From a checkpoint of a small transformer trained on Wikipedia.
Architecture: RMSNorm before each block, rotary positions, no biases in attention or MLP, normalized queries and keys, some layers without attention, capped logits.
Each number is 128 + 24 x the weight over the matrix's rms, rounded and kept within 0 to 255. Layers, rows and columns count from 0.

# layer 3 MLP down (transposed), 1536x256, rms 0.111, rows 1106-1132, columns 128-255
[[ 95  91 116 115  92 103 116 150 125 133 145 158 129 111 121 120 118 134 123 119  98 164 167 103 114 115 120 137 149 122  97 180 117  74 144 107 186 139 171 147 127 115 100 108 136 140 123 139 154  93 148  92 102 134 147 141 104 102 118 151 146 123 144 117 113 141  90 126  97 104 118 125 143 182 116  88 167 130 163 135 153  89 127  70 119 110  98 133 116  91 136 142 124 150 113 147 124 141 130 121  93 117 125 110 143 141 107  96 104 178 178 141 127 136 148 168 139 186 119 171 111 116 106 108 109 160 127  95]
 [ 90 120 132 102  72 128 120 155 148 109 127 119 111 132  94 115 154 143 122 123 133 157 112 155 131 133 159 123 142 166 122 135  99 125 156 151 137 158 153 120 125 143 134 156 119  86 122 100 117 114 158 140 154 130 151 169 113  94 145 125 131 132 119 129 134 112 142 121 138 107 113 100 123 179 112 129 128 133  99 160 131 120 144 129 147 120  91 135 107 117 118 148 133 159 116 136 136 145 141 124 159 146 124 128 104  63 134 144 131 123  93 108 113 146 156 138 131 134  94 143 122 149 128 144  97 138 145  90]
 [132 140 134 125 164 127 138 122 157 127 114 114 112  89  65 151 141  91 103  86 140 120 179 150 128 101 148 113 145 125 109 123 114 127 150 141 103 170 124 136 127 108 153 107 151 128 146 131 140 113  84 117 117 111  85 126 179  92 126 130 141 129 161 120 144  86  78  95 145 154 116 122 126 162 136 186 106 148 127  82 117 140 149 104 146 123 135 150 145 131 105 114 149 147 125 177 120 101 125 143 130 104 112 145  99 105 150 182 130 108 158  90 139 145 127 151 147 168 142 109 129 155 127  99 203 157 129 145]
 [ 63 140 134 142  93 115 141 109 130 168  86 148 130 129 125 121 138 154  95 160 134 127 132 129 134 109 144 130 129 112 100 111 141 125 153 172 141 112 134 177 135 143 153 111 166 147 124 147 152 110 120  65  90 103 120 131 124 139 146 182 151 132 150 114 135 166 181 121 141 138 165 145 128 118 166 102 127 148 112 138 117 101  99 154 113 124 115 140 111 145 131 140 129 139 120 125 109 167 135 118 124 146 106 127 105 122 127 115 178 166 153 124 139 114 139 122  77  92 166 110  73 142 137  84 113  97 117 126]
 [140 125  95  98 153  96 103  90 145  97  97 116 132 135  96 116 110 102 126 147 143 145 150 142 129 141 158  91 137 148 110 136 121 141 115 118 138 137 154 150 114 155 108 159 203 140 128 170 100 112 129 148 152 115 169 110 105 135  98  96  91 157  71 114 158  82 167  83 157 149 145 127 130 122 132 117 142 179 130 116 142 133 137 170 111 142 138 148 100 102 109  94 139 138 172 135 125 123 120 141 123  99 122 135 111 109 128  70 105  94 124 142 151  99 131 133 136 152 160 125 167  86 113 156  96 116 109 148]
 [ 86 135 126 154  79 115 132  97 142  91  96 148  94 115 128 103 162 140 137 156 149 126 133 160 113 128 150 108 130 130  99 108  86 127 110 147 140  67 145 131 173 146 136 131 134 114  82 109 129 183 131  84 112 105 117 140 138  92 143 186  94 137 130 134  63 222 126 110 136 145 134 131 130 132 104 123 107 121 112 150 169 180 179 160 163 120 101 103 122 154 153  85 128 136 107 152  84 132 147 101 128 140 132 130 125 112 133 156 171 118 106 127 106 155 129 127 100 136  88 150 140 145 134 109 115 173  97 152]
 [115 160  96 130 116 131 100 142 123 176 164 147 155  99 168 130  91 140  91 134 129  90 137 107 136 131  92 146  93 153  95 180 145 134 127 146 120 107 118 124 121 186 140 124 113 162 117 114 116 132 114 139  89 135 133 122 165 129 157  97 174  93 112 177 127 124 160 116 109  73 117 117 131 133  74 126 151 139 127 114 100 142 140 144 129 159 161 139 156 173 116 166 141 103 123 140 116 157 124 102 137 125 132 111 132 155 144  97 136 193 114 173 144 156 127 118 136 130 135 145 120 148 159 144 126 131 117 118]
 [171 123 111 100 132 106 172 150 116 102 119 138 178 129 128 124 151 153 109 138 111 124 135 139 143 135 119 171  77 143 105 155 104 121 131 135 127 166 176 148 140 134  82 105 116 119 138 119 156 128  96 155 145 116 114  94  97 134 100  97 132 116 135 157 146 168 119 159  98  57 109 144 140 124 101 108 135 109 131 124  77 131 147  78 115  51  89 174 151 143 126 168  95 160  85 138 120 140 101 152 144 109 132 162  95 163 141 166 140 118 142 140 132 154 103 115 119 165 117 113 118 132 108 104 140  88 146  95]
 [128 127 142  94 122 157 127 118 102 132 161 172 129 112 112 109 167 116  83 163 133 101 160 135 129 128 124 153 129 118  77 101 147 135 116 113 125 179 175 128 113 140 155 110 122 154 121 128 147 173 121 157 120 134 115 135 136 103 110  99 146 144 129 146  96 109 113 134  88 117 146 119 113 147 148 108 153 119 125 133 127 117 122 147 135 131 155 110 146 145 123 101 119 140 188 143 136 129 136  98  63 129 132 105 136  83  98 143 117 156  84 117 138 150 126 142 128 192 114 188 136 114 122 138 118  95 136 122]
 [107 124 140 129 117  84 181 134 164 129 126 157 107 165  99 127 167  98 170 108 119 100 127 135 105 117 144 106 123 121 103 116 110 145 146 136 139 142 145 107 127 109 138 137 108 118 129 117 113 164 119 163 143 121 118 146 108 111 132 137 116 136 100 119 138 156 116 120 173 127 122  87  96 168 108 146  74 165 197 104 138 112 139 132  92 133 125 106 170  74 134  94 111 130 153 151 107  98 104 119 101 146 123 138  88 179 107  95 126  97 112 157 118  94 116  69 131 119 122 156  85 126 112  92 129 127  88 162]
 [151 118 120 108 169 130 156 132 151 103  49  83 146 160 145 103  95 169 125 130 131 135 123 127 120 124 120  93 163 128 141 124 156 118 119 164 143 116 115 117 114 142 144 141 161 129 116 146 149 103 117 185 136 148 141 119 133 156 112 151 135 154  92 126 156 171 123 139 135 123 113 156 116 128 144 115 100 134 108 124 118 164 113 123 171 114 181 173 134 167 156 117 158 144 108 145  88 116 153 117 146 128 109 113 149 147 150 154  89 149 143 135 154 150 146 149 110  99  99 112 161 114 139 128 144 138 134 117]
 [163 102 246 172 139 126 137 110  78  79 138 151 118 126 113 142 102 158 141 139  80 115 135 124 110 146 126 112  75  88 159 137 132 182 116 108  99 134 107 126  82 107 137 126 115 157  85  99 140 134 112 137 121  93  95 105 129 145 166 125 105 137 114 118 114 110  89 120  95 161 139 118 117 116 140 141 110 128  66 143 123 158 120 131 133 142 126  94  97 112 144 149 121 113 129  91 148 123  97 145 135 102 146 146 124 151 122 110 138 142 116 139 118 116 141 118 121 146  97 155 152 114 103 107 119 161 149 137]
 [144 136 167 122  69 157 155 175 100 120 106 104  76 140  73 182 126 165 126 165 121 140 139  99 133 178 170 175  90 143 125 133 119 156 113 162 144 156 136 136 146 135 128 163 121 123 147 125 110 113 162 127 131  66 108 118 102 101 123  91 141 154 129 132 120  78 145 138 166 115 122 110 104 110 128  76 141 148 107 140 152 141 127 135 125 111 122 174 118 115  94  98 165  93 152 106 114 103 144 136 102 122 185 141 108 133 147 181 152 162  63 104 114 121 118 136 148 119 142 123  96 131  97 148 181 145 111  97]
 [111 119 117 143 128 140 115 128 153 110 180 100 106 120  90 128 154 161 198 171 128 115 136 140 113 179 120 175  74  86  68 144 115 116 117 167 110 135 173 109 137 127 118 125  96 149  67 122  93 135 132 165  97 125 151 124 110 113 148 123 114 110 105 142 103 130 124 114  89 159 150 147 110  96  78 167 157 114 158 140 155 139  96  93 134 130 128 101 119 124 127 116 172 141 179  82 144 115  95 149 139 108 109 137 146 140 100  97 152 157 130 158 122 110  98 167 119 124 114 115 120 142 137 121 114 124 146 111]
 [155 133 146 120 169 141 125 124 141  98  95 139  83 146 102 163 116 129 183 113  94 164 114 105 145 167 117 158 148 148 188 147 109 137  82 141 100 126 117 115  90 142 115 143 131 152 152 134 171 162 121 117  65 125 154 131 107 106 125 112 143 175 141 120 143 109 163 140 130 161 174 133 158 140 118 124 129 161  89 155  95 107 172 122 116 170 101 130 141  99 152 122 138 158  90 113 142 153 159 124 118 143 133 111 160 116  79 134 162 157 111 126 175 160  90  95 154 129 124 145 131 144 165 141 109 132 163  98]
 [130 108 148 104 158 129 135 144 152  94 135 107  98 135 159 151 145 123 148  97 107 139 122 113 160 111 111 175 105  89 123 127 161 130 168 149 127 116 121 136 134 118 118 117 146 118 103 148 151 122 152 109 107 152 140 160 133 166 122  85 133 144 157 120  65 122  75  92 120  73 141 156 114 128 129 113 116 103 107 176 102 137  54 115 127 170 144 113 130 102 104 114 103 141 180 122 134 140 116 132  61 117 116 135 162 103  89 152 185 132 142 114 125 155  98 121 152 146 169 153 138 155 149  99 138 115 118 108]
 [105 123 119 120 122  89 155 136 115  98 126  82 115 130 112 141 119 149 134 158 152 133 142 142  95 102  85 144 123 129 100 118 157 151 162  85 143 170 142 115 124 166 155 110 132 130 126 134 141  90 125 125 112 108 177 128 117 133 105 111 140 170  83 120 111 159 104 106 134 124  97 128 147 111 115 135 171 129 126 123 124 133 125 148 107 136 110 168 136 122 150 132 140 114 157  76 109 150  98 134 138  93 105 111 117 129 140 117 158 133 104 141  99 137 159 122 151 137 115 119 114 142 147 129 133 120 136 165]
 [124 154 119 140  65 154 160 129 154 143 124 103 157  98 132 134 130 160  91 147 110 100 115 105 141 120 129 147  79 172 152 142 136  85 148  99 139  97 139 135 129  88 149 122 127 144 101 132 135 121 139  81  78 136 171 146 137 136  87 150 193 150 140 105 123  96  99 147 143 139 130 112 116 151 149 107 118 120 161 112 121  94 162  98 187 185 166  92 131 138  86 108 151 140 135 140 118 128 110 123 131 101 115 138 109 117 173 133 112 123 122 139  97  96 117 145 122 137 143 146 189 133 146 121  82 120 143 120]
 [130 124 152 104 114 117 133 129 118 107  90  82  86 152 100 142 166 132 123 124 107 127 118 118 132 123 138 165  87  97 124 140 142 166 163 155 157 131 160 129 116 112 111 154 119 122 109 148 135 105  86 175 137 110 137  89 151  98 145 173 110 171 114  95 155 131 167 129 161 111 136 156 135  95 148 104 141 139 106 124 118 196 156 133 137 142 128 126 129 108 136 168 163  89 131 117 172 112 171 124  67 149 113 117 120 121 164  86 129 128 102 162 154  89 133 113 121 150 117 161 138 117 139 103 157  88 178 120]
 [114 113 137 150 166 137 152 152 160 125 141 127 139 131 146 118 110 157 124 140 192  95 111 136 136  93 137  98 116 135 105 149 136 103 125 136 118 163 100 100 171 125 144 135 121 135 144 107 123 121  95 124  98 156 138 113 117 123 146 107 149 170 143 112 109 160 151 125  86 132 132 107  87 134 109 113  54 148 131 178 147  89 124 165 130  76 176 110 105 102 104 117 137 110 116 129 154 149 117  77 104 115 106 136 114 166 167 116 121 166 140 176  96 117 119 128  92 158 102 132 137  73 129 104 135 123 139 149]
 [ 94 151 101  98 180 146  95  88 106 187 152 123 148 106 130 119 125 188 130 104 108 176 138 107 124 173 104 100 156 136 116 105 114 166 161 110  71 135 124  73 123 134 120 112 152 122 109 146 128  87  98 112 140 133 117 152  98 104 125 126 145 140 100 108 130 173 112 136 128 108  90 124  98 132 126 153 137 168  82 107 145 130 142 112 151 143 145 184 157 124  96 138 142 107 137  91  88 123 143 105 105 125 132 146 106 101 115  99 127 148  99 117 143 145 164 157 166 194  80 163 143 106  80 123 132 145 121 120]
 [142 144 124 130 134 102 181 148 129 127 159  94 102 136 131 138 129 105 120 115 129 109 116 154  95 139  99 170 136 133 129 114 164 114 126 138 108 166 112 122 140 144  99 119 141  99 158 152 147 127 115 140 142 113 110 158  99 128 123 122 123 165 138 147 150 110 122 139 107 162 136 128 124 163 169  81 115 137 169 160 136  97  97 139 130 118 155 104 123  99 174 120 127 134 161 113 146 156 106 128 140  90 107  98 129 118 143 108 197 114 168 100 132 153 113 102 113 141 145 133 137 140 113 170 144 140 135 113]
 [169 158 165 122 119 129 157 118 162 126  90 135 140 134 129 137 144 115 117 144 178 114 116 153 105 143 125 115 153 129 113  89 134 157 156 138  78 115 101 116 138 131 122 143 163 170  93 139 199 142 125 131 156 127 154 150 104 100  93 125 140 126 121 127 162 135 136 131 131 119 132 159 164 153 130 116 103 127  74 176 137 134 148 183 136  77 152 125 143 115 134 106 141 152 133 167 110 151 145 126 151 145 102 126 118  86 128  99  78 141 119 143 113 121 124 128 124 140 135 141  80 113 133 139 137 145 176 124]
 [114 158 148 133 177 140 126  86 161 116 115 135 126 107 135 142 125 130  97 160 144 152 117  90 110 126 150 127 167 121 137  84 118 103 123 173 157 117 138 102 100 181 159 148  92 131 102 123 131  87 114 120 143 159 142 140 107 105 114 127 142  50 106  90 119 121 141 168  96 111 127 123 108 121 108 106 124 103 127 121 155 115 107 155 132 130 153 100 151 129 113 145 100  67 195  96 119 135 129 130  76 116 154 115 151 126 108 145 125 162  86 137 114 111 139 142 119 132 141 156 143 137 125 129 119 167  93 186]
 [120 113 113 118 129 143 166 134 122 134 118 147 101 131 131 123 117 143  99 114 101 122 104 155 180 118 139 135 112  93 113 110  92 112 130 128 150 138 129 118 136 168 170 156 106 110 129 123 146 100 138 152 137 161 127 130 116 156  90 106 136 153 111 125 163 142 116 130 168  99 156 119 106 116 157 152 138 157 121 158 146 130 108 124 134 108 134 138  87 132 111 208  73 118 137 109 118 135  92 220 127 121 186 148 137 107 140 121 144 137 106 134 171  96 126  90 136 124 134 120 116 161 108 149 113 144 169 134]
 [149 116 157 161 153 121  93 142 170 191 105 107 126 145 136 138 142 116 116 136 131 143 119 156 132 160 149 136  88 171  89 132 125 116 112 152 106 124 160 113 159 139 116 178 141 162 131 146  96 140 137 119 103 103 152 137 147 129 109 126 143 117 140  92 126 130 144 116 165 142 118 114 144 140 137  93 104 144 127 168 111 119 148  95 107 153 136 119 144 148 141 128 152 134 117 135 177 109 120 140 153 146 149 110 165 108 146 155 118 133 145 123 154  86 135  99 123 138 126 143 154  85 167  74  94 120 135 131]
 [157 146 104 107 134 134 143 145 153 116 115 113 181 109 130 120 154 133 106 119 123 144 131 119 137 133 148  84 104  78 113 141 148 139 145 167 169 129 128 130 149 138 133 132 150 117 104 121 121 130 136 128 137 117 115 142 169 145 124 185 126  96 127 145 115 139 137 153 100 146 120 114 130 112 103 109 146 130  85 125 131 146 144  97 127  97 142 149 155 142 139 113 131 116 141 150 115 127 124 142 124 170 160 158 155 151 127 145 131 190 107 172 135  90 136 136 139 160 148 114 124 106 154 204 119 134 146 179]]
# layer 3 MLP up, 1536x256, rms 0.181, rows 1107-1133, columns 128-255
[[157 112 163 121 166 126  90 131 111 125 138 119 136 168 119 151 144 160 114 188 134 132 133 121 113 122 151 120 116 128  94 170 113 104 140 137 131  75 125 148 161 112 103 104 120 129 121 106 132 118 139 108 116 129 119 118 146 105 112  94 184 136 141 109  87 112 120 141 125 123 112 170 150 102 168 114 106 137 142 166 127  90  84 105 109 132 137 125 140 111 114 145 135 128 144  95 172 148  84 143 115 126 140 119 114 113 150 151 143 120 126 146 154 155 122 126 116 133 124 117  71 116 173 135  98 106  66 131]
 [145 108 141 136 116 137  95 138 170 103 147 126 124  86 135 106 135 151 144 180 130 111 147 135 128 133 127 107 100 129 123 112 107  90  95 147 136 151  95 108 157 101 103 143 156 105  99 159 114 123 120 127 132  97  90 150 114 141 187 104 162 142 179  81 160 147 173 126 104 109 135 187 105 117 101 141 117 145 171 144 126 146 110 127 136  76 143 133 122  95 151 126 128 148  78 116 140 116 138 105 148 165 104 151 111 174 128 153 100 121 101 130 147 114 156 109 120 149 129 163 109  73 161 153 107 148 162 176]
 [148 114 139 134 129 155 115 118 148 152  90 147 124 118 118 152 126 123 143 178 144 130 142  76 104 125 120 109 125 107 118 127 112  99 131 106 103 123 141 110 113 136 145 127 128  95 165 109 133 154 173  78 141 144 155  93 102 173 130 149 129 146 136 133  99 126  88 107 133 126 129 123 116 116  86  90 122 150 131 117 160  84 130 148 154 101 121 132 122  99 160 111 122 105 157 143  69 123 101 153  97 146 156 127 134 161 159 164 100 117 122 140 163 144  96 175  99 165 110 140 127 151 151 122 116 143 120 118]
 [130 163 153 136 131 143 124 158 123 106 122 119 112 111 140 109 161 120 112 112 104  84 114  80  89  97 108  89 107 125 125 155 131 110  99 157 119 102 137 116 162 102 155 122  87 124 144 121 115 118 115 129 160 146 100 106 105 135  96 150 130 108 118 143  98 190 121 176 127 130 133 133 172 111  91 115  97 133 126  97 134 130 152 111  98  68 127 110 129 110 111 143  66 125 133  88 149 156 144 139 121 110 112 125 105 109 142 138 111 146 150 150 135 133 132 111  83 112  93  94  87 148 145 107 128 134 147 140]
 [ 85 115 103  93  96 125  88 143  92  77 136 118 180 135 105 108  98 100 151 113 109 180 114 100 130 102 115 135 135  76 147 147 119  92 110 133  94 128 136 106 143 120 106 148 180 115 113 129 147 165 141 164 144 123 121 127 132  91 160  75 126 121 161 177 145 156 142 134 113 158 132 103 118 106 128 120 141 144  95  97  92 135 174 152 130 165 130 119  86  98  93 150 139 122 130  83 126 165 137 167 151 100 109 139 146 169 133 130 111 134 134  95 157 118 139 163 135 115 110 129 141 106 107 118 135 115 118 121]
 [143 127 144 148 112 116 115 163 143  96 116 151 126 136 117  82  99 139  89 144 162 120 132 103 109 126 179 163 121 100 179 122 138  99  97  97 143 156 106 156 138 120 158 129 124 129 130 128 127  97 103 153 130 158 158  91 115 154 106 114 145  97 148 127 131 119 117 151 101 163  98 112 132 129  72 126 131 137 108 180 147  98 134 130  94 137 125 114 113 139 154 116 141 117 109  69 121 135 102 111 124  90 124 120 136 107 119 122 146 136  97 127 152 141 125 176 134 105 152 110 139  93 139 147 106 128 120 134]
 [124 114 167 102 111 128 139 122  97 128 116  91 117 106 140 154 131 141 170 116 162 148 127 144 149 116 121  85 121 130  85 151 143 125 117 110 145 145 167 131 123  89 112 118 144 121 147 170 115 104 123 121 114 119 116 127 125 118 129 139 150 138 105 119 128 123 122 156 119 153  95  93  88 129 121  99 156 136 118 161  83 115 121  99 119  99 152 113 113  93 135 126 171 111 119 140  89 178 108 140 114 123 138 121 131 112 135 119 106 124 139 105  81 156 147 162 103 139 151 156  99 151 144 141 139 136 120 124]
 [159  77 135 107 128 105 122 108 125 102 141 127 157  74 134 100 182 130 121  99 155 160 134 135 133 153 160 141 123 112 142 166 139 127 140  88 151 126 144 138 101 151 122 150 144 152 171 124 135 143 134 173 152 128 124 114 146 146  91 146 140 128 159 106 134  85 118 139 116 119 134 113 118 160 119 147 150 150 166 142 116  95 118 129 150 145 109 163 122 159 148 127 169 119 119 131 122 122 125  94 120 143 156 130 141 172 107 123 147  70  86 132 146 174 166  64 132  86 124 162 116 122 122  90 148 123 171 139]
 [120 104 155 145 124 113  95 138 127 151 106 116 116 126 129 148 154 155 100 124 112 110 122 143 163 108 136 134 172 157 114 140 178 131 179 112  95 165 101 159 156 118  76 114 118  86 162 130 144 133 131 101 133 119  67 123 114 132 139 149 103 158 172 120 122 138 158 119 140 114 140 148 130  96 127 136 106 117  85 135 105 131 101  68 118  95 115 126 132 161 150 110 124 147  74  64 126 120 149 138 159 108 148 144  91 134  86  79 177 128 120  73 114 150 135 144 113 152 105 128 146 161 134 109 131 106  94  85]
 [115 127 115 145 142 141 144 106 124 125 126 129 129 121 137 133 117 107 110 115 126 110 149 126 126 134 116 114 144 133 162 142 135 141  98 116 146 145 111 144 131 173 143  96 117 110 110 136 131 128 138 123 142 141 160 135 116 100 137 124 103 137 124  92 141 126 121 157 163 143 122 106 105 118 138 134 154 122 123 107 138 113 123 156 150 161 145 156 100 127 143 134 137 164 171 148 143 139 129 161 124 176 168 126 122 119 101 135 170 117  82 146 115 169 108 134 150 102 160 132 161 142 145 127 157 136 112 151]
 [ 97 169 102 127 141 119 113 124 137  92 116  93 134 164 120 108 133 148 156 137 168 135 136 141 117 133 133 124 158 145  98 141 123 110 111 160 153 101 130 141 139 118 108 162 139  94 158 140 153 148 119 125 140 105  85 116 124 127 117  96 143 146 136 128 164 100  82 124 107 130 158 142 144 135 141 173 128 152 165 101 145 130  98 100 149 135 130 165 113 132 158 107 137 163 121  83 110 150 126 172 107 151 141 111 113 113 154 159 111 123  67 127 148 159 130 196 128  98 181 102 132 121 185  87 161 145 123 103]
 [178 131 125 158 142 104 143 123  97 120 143  84 156 148 101  99  79 134 146  75 176 150 113 123 174 118  87 162  85 128 129 122 179 137 107 151 148 159 122 115 151 142 135 129 141 117 151 152 145 114 104 117 119 134 151 131 146 131 145 139 113 133 138  96 121 147 121 155 134 122 111 144 131 118  94 131 128  83 179 129  97 121  95  98 103 141 105 189 163 163 111 154 151  94  68  99 155 140 141 109 103 140 114 133 157 154 141 130 148 109 149 155 124 109 137 108  96 158 108 148 112 120 169 122 153 111 147 119]
 [113 152 124 145 127  80 130 142 156 148 118 153 154  98 101 169  91 158 118 104 140 105 144 150  93 113 130 172 110 147 139 130  92 132 122 129 112 152 110 146 120 118 111 111 141  96 143 140 137 130 138 143 118 163 154 139 121 157 161 149 157 135 152 122 126 138 118 110 152 115 144 158 184 132 132 143 118 162 119 109 115 127 157  91 133 182 102 108  86 158 116 126 128 124 144 111 176 104 132 150 116 171 123 129 127  85 155 142 122 150 112 122 118 160 112 131 151 145 128  68 153  97 115 134 172 108 111 122]
 [106  89 137 143 182  82 142 147  98 175 103 139 108 133 130 130 132 138 117 118 139 127 128 134 145 159 104 126 160 109 133 137  83 125 127 139 106 101  90 136  86 143 177  92 103 165 110 106 119 124 142 124 116 128 158 181  81 125 104 111  78 112 139 153  81 153 116 120 126 142  80 126 135 152 189 159  93 139 122 123 143 110 115 130 124 102 139 159 113 121 127 134 104 174 134 143 152 112 120 113 153 124 157 155 110 128 145 118 115 109 105 132  86  96 146 140 131 124 111 117 173 111 124 112 142 119 140 143]
 [127 125 109 145  95  90 153 143 119  99 159  93 109  87 158 125 143 132 126 150 135 116 103 112 158 124 134 138 138 103 124 127 108 130 100 162 116 122 124 134 118 121 132 144  81 138 131 108 147 122 121 146 104  92 157 158 108  91 140 153  96 122 163  78  72  89 133 139 119 149 100  99 118 162 105 157 109 104 115 127 123 163 106 127 138  81 123 151 107 125 159 114 132 104 123 134 173  89 117 145 137  99 146 163  84 177  92 130 129 120 111 103 115 135 107 115  85 122 129  78 101  96 113 117 186 114 132 127]
 [133 178 121 118 155 160 126 143 118 102 138 162 116 153 123 129 125 145  89 125 101 111 122 125 118 134 116 129 119  97 136 142 141  98 146 144 121  84  92 115 113 121 173 123 131 127 150 106  93 134  66 150 130 155 139 133 135 150 165 100 141 128 155 142 108 121 131 109 165 144 164 168 126 137 123 152 108 143 143 126 116 143 114 161 153 155 126 168 147 100 113 118 144 132 132 124 122 142 133 115 133 125 111 137 129 146 103 119  96 137 142 144 135 112 139 123  98 118 151 157 150 148 113 104 139 155 138  94]
 [153 100 121  83 120 158 136 122 152 151 151  86 150 137 127 147 127  91 102 168 146 141 122 102 151 113 121 107 146 149 149 162 124 147 105 146 123 108 129  97  56 138 132 182 103 143  97 100  73 137 124 131  76  98 178  96 103 151 129 145 111 169 135 111 163 147 124 134 145 127 113 131 128 160 142 163 141 151 122 124 111 174 126 136 118 131 151 188 148 159 152 129 178 131 138 151 114 136 152 153 145 152 159 149 116 127  79 102 171  73 144 129 134 161 142  65 124  87 117 135  91 155 119 157 121 123 153 173]
 [121 119 103  93 109 135 145 162 109 148 125  99 122 122 141  98 154 121 130 119 111 129 127 109 107 156 115 112 128 149  92 112 121  94 138 132 109 132 139 147  96 183 133 135 123 142 145 137 110 126 128 107 118 136 101 154 108 104 105 110 123 120 127 128 112 133 136 148 165 150 136  82 141 113 127 122 136 138 131  92 136 127  92  96 158 143 135 134 105 131 139 105  95 140 191 101 141 167 146 117 112 145 123 139 120  85 125 105 136 103 136 149 147 107  89 143 119 122  69 153 115 121  90 125 126 108 108 198]
 [ 99 131 102 152 104 100 164  88 139 124 172 142 129 157  95 139 147 139 124  84 108 142 133 116  99 147 146 133  99 153 137 112  72 136  70 110 128 172 120 171 155 134  92 131 106 122 122 143 130 101 177 139 154 152 160 110 131  90 133 141 111 130  97 131 107 128 151 112 134 134 112 108 143 101 138 130 130 119  81 116 144 107 100 130 127 163  95 152 145  90 153 145 129 135 142 101  99 183 113 173 125 146 157 119 103 127 118  79 124 135 140 125 160 173 163  97 128 136 147 107 135 133 129 146 103 171  96  91]
 [102 139 141 134  73 125 123 114 136 146 131 103  97 109 111  90 140  98 134 112 142 104 101 102 114 152 185 115 145  86 159 124 101 140 133 118 126  92 157 126 145 122 125 152  93 137 152 145  89 178 144 181 143 110 126 110 130 149 125  98 178 144 135 104 120 146  96 112 128 136 136 106 132  94 183 140  98 152 159  90 175 111 141  89 130  88 121 122 137 120 128 101 150 102 122 115 135 149 140  77 120 113 148 165 123 144  79  98  72 136 113 115 120 109 100 109 145 164 100 142 113  55 135 154 100 106 143 161]
 [149 105 135  86 139 168 126 134 141  89 118 160 141 122 154 147 135 148 112 142 146 122 129 114  75  94 133 104 188 118 102 175 123 103 113 188 110 114 136 113 145  95 178 133 134 119 100 125 141 141 134 113  82 101 117 142 141 105 142 101 113 154 160 129  95 105 153 150 119 138 136  85 121 102  82 131 130 142 116 111 111  97 137 147 129 116 120 115 139 139 115 144 108 107 138  99 138 108  90 139 109 145 162 142 140 126 101 160 139 122 120 135 116 124 125 172 157 140 118 150 145 134 138  99 128 107 136 129]
 [120 152 143 116 109 136 120  69  67 109 178 124 134 134 149 154 106 102 120 119 149  89 151 106 150 106 116 104 135 156 119 108 111 103 154  90 121 131  92 115 152 127 136 114 161 117 110 144 125  98 120 113 118 133 129 141 147 132 142 126 128 121 141 108 113  88 152 155 149 106 109 136 135 144  91 168  99 140 131 150 159 116 165 124 116 115 100  87 150 152 109 139 132  77 102 156 136 117 136 118 117 108  84 150 125 118 116 100  73 154 131 123 120 115 103 131 102 109 142 163 132 124 102 147  46  86 116  67]
 [103  81 128 106  69 127 100 114 139 184 147 144 130 128 172 171 143 156 114 152  77 155 150 172 117 146 121 122 140 162  86 121 139  82 151 104 175 110 153 161 116 114 135 120 124 155  98 135 141 130 133 115 128 143 144 163 116 139 124 103 166 112 135 133 124 117 116 104 119 159 138  88  97 158 103 150 164 173 120 151 155 142 107 103 107  92 171 155 150  87 137 118 118 120 115 119 133 159 132 152 120 121 159  90 142  52 106 168  96 164 125 128 116 155 143 116 155 107  89 100 114 130 105 116 137 108 128 137]
 [121 148 166  99 146 170 100  99 142 132 146 111 114 140 123 105 117 120 131  96 131 105 111 157 122 113 147 115 120 121 121 136 175 100 102 114 133 107 163 121 134 122 100 149 120 104 139 101 135 134 126 121 112  87 104 104 144 158 173 127  93 120 112 134  94 131 105 134 117 154  95 160 121 108  86 158  85 136 129 169 108 130 136 108 140 122  59 109 114 148 140  89 133 161 108 135 120 151 113 103 111 150 134 107 157  96 134  95 107 113 113 141 119 129 126 123 105  93 113 132 158  82 147 162 129 116 120 121]
 [ 93 130 161 140 143  86 138 125 126 107 145 100 160 136 147 110 138 130 168 133 139 130 157 144 133 161 102  92  93 120 113 129  88 134 130 137 135 119 133 134 125 157  89 147 115 145 102 104 146 129 161  77 180  96 124 179 126  81 132 110 112  94 108 125 113 146 130  94 128 124  98 119 135  78 205 121 136 124 125 172 157  69 119 140 130 127 131 122 155 109 135 142 146 111 145  81 167 148 109  90  73 164 128 120  99 149 108 112 106 151 106  99 125 161 171 143 176 103 119 136 157 125 120  86 140 126  70 126]
 [130  87 184 121 129 116 116  99 163 118 166 135  90  98 139 118 108 118 123 148 148 166 130 141 145 141 110 154 132 111 167  92 148 137  97 156 146 115  92 167 131 117 138 146  84 105 142 116 153 116 180 118 172 136 131 143 111  94  98 102 144 128 102 111 112 114 111  76 157 127 128 160 128 120 146 124 126 120 148 127  91 132  91 130 121 155 116 100 107 137 120 186 121 113 145 134 119  96 156 102  53 121 117 110  99 145 123 146 110 134 140 108 140 178 130 115 147  89 112 163 158 142 139  85 168 147 129  93]
 [117 129 113 160 104 172  85 126 136 135 158 132  96 136 110 164  97 110 124 180 153  99  87 152  69 126 165 111 136  95 162 115 118  97 101 125 135 141 117 147 128 121 138 145 140 110 127 145 103 127 111 121 145 130 115  88 140 105 108 125 122 144 173 147 148 108 104 138 168 145 130 116 124 104 167 137 114  85 117  97 109 151 121 161 138 138 145 128 129 108 122 113 113 142 133 149 106 102 172 129 136 170 135  96 156 158  98 148 162 147 114  94 104 124 110 147 145 127 134 107 185 132 142 124 105 164 127 159]]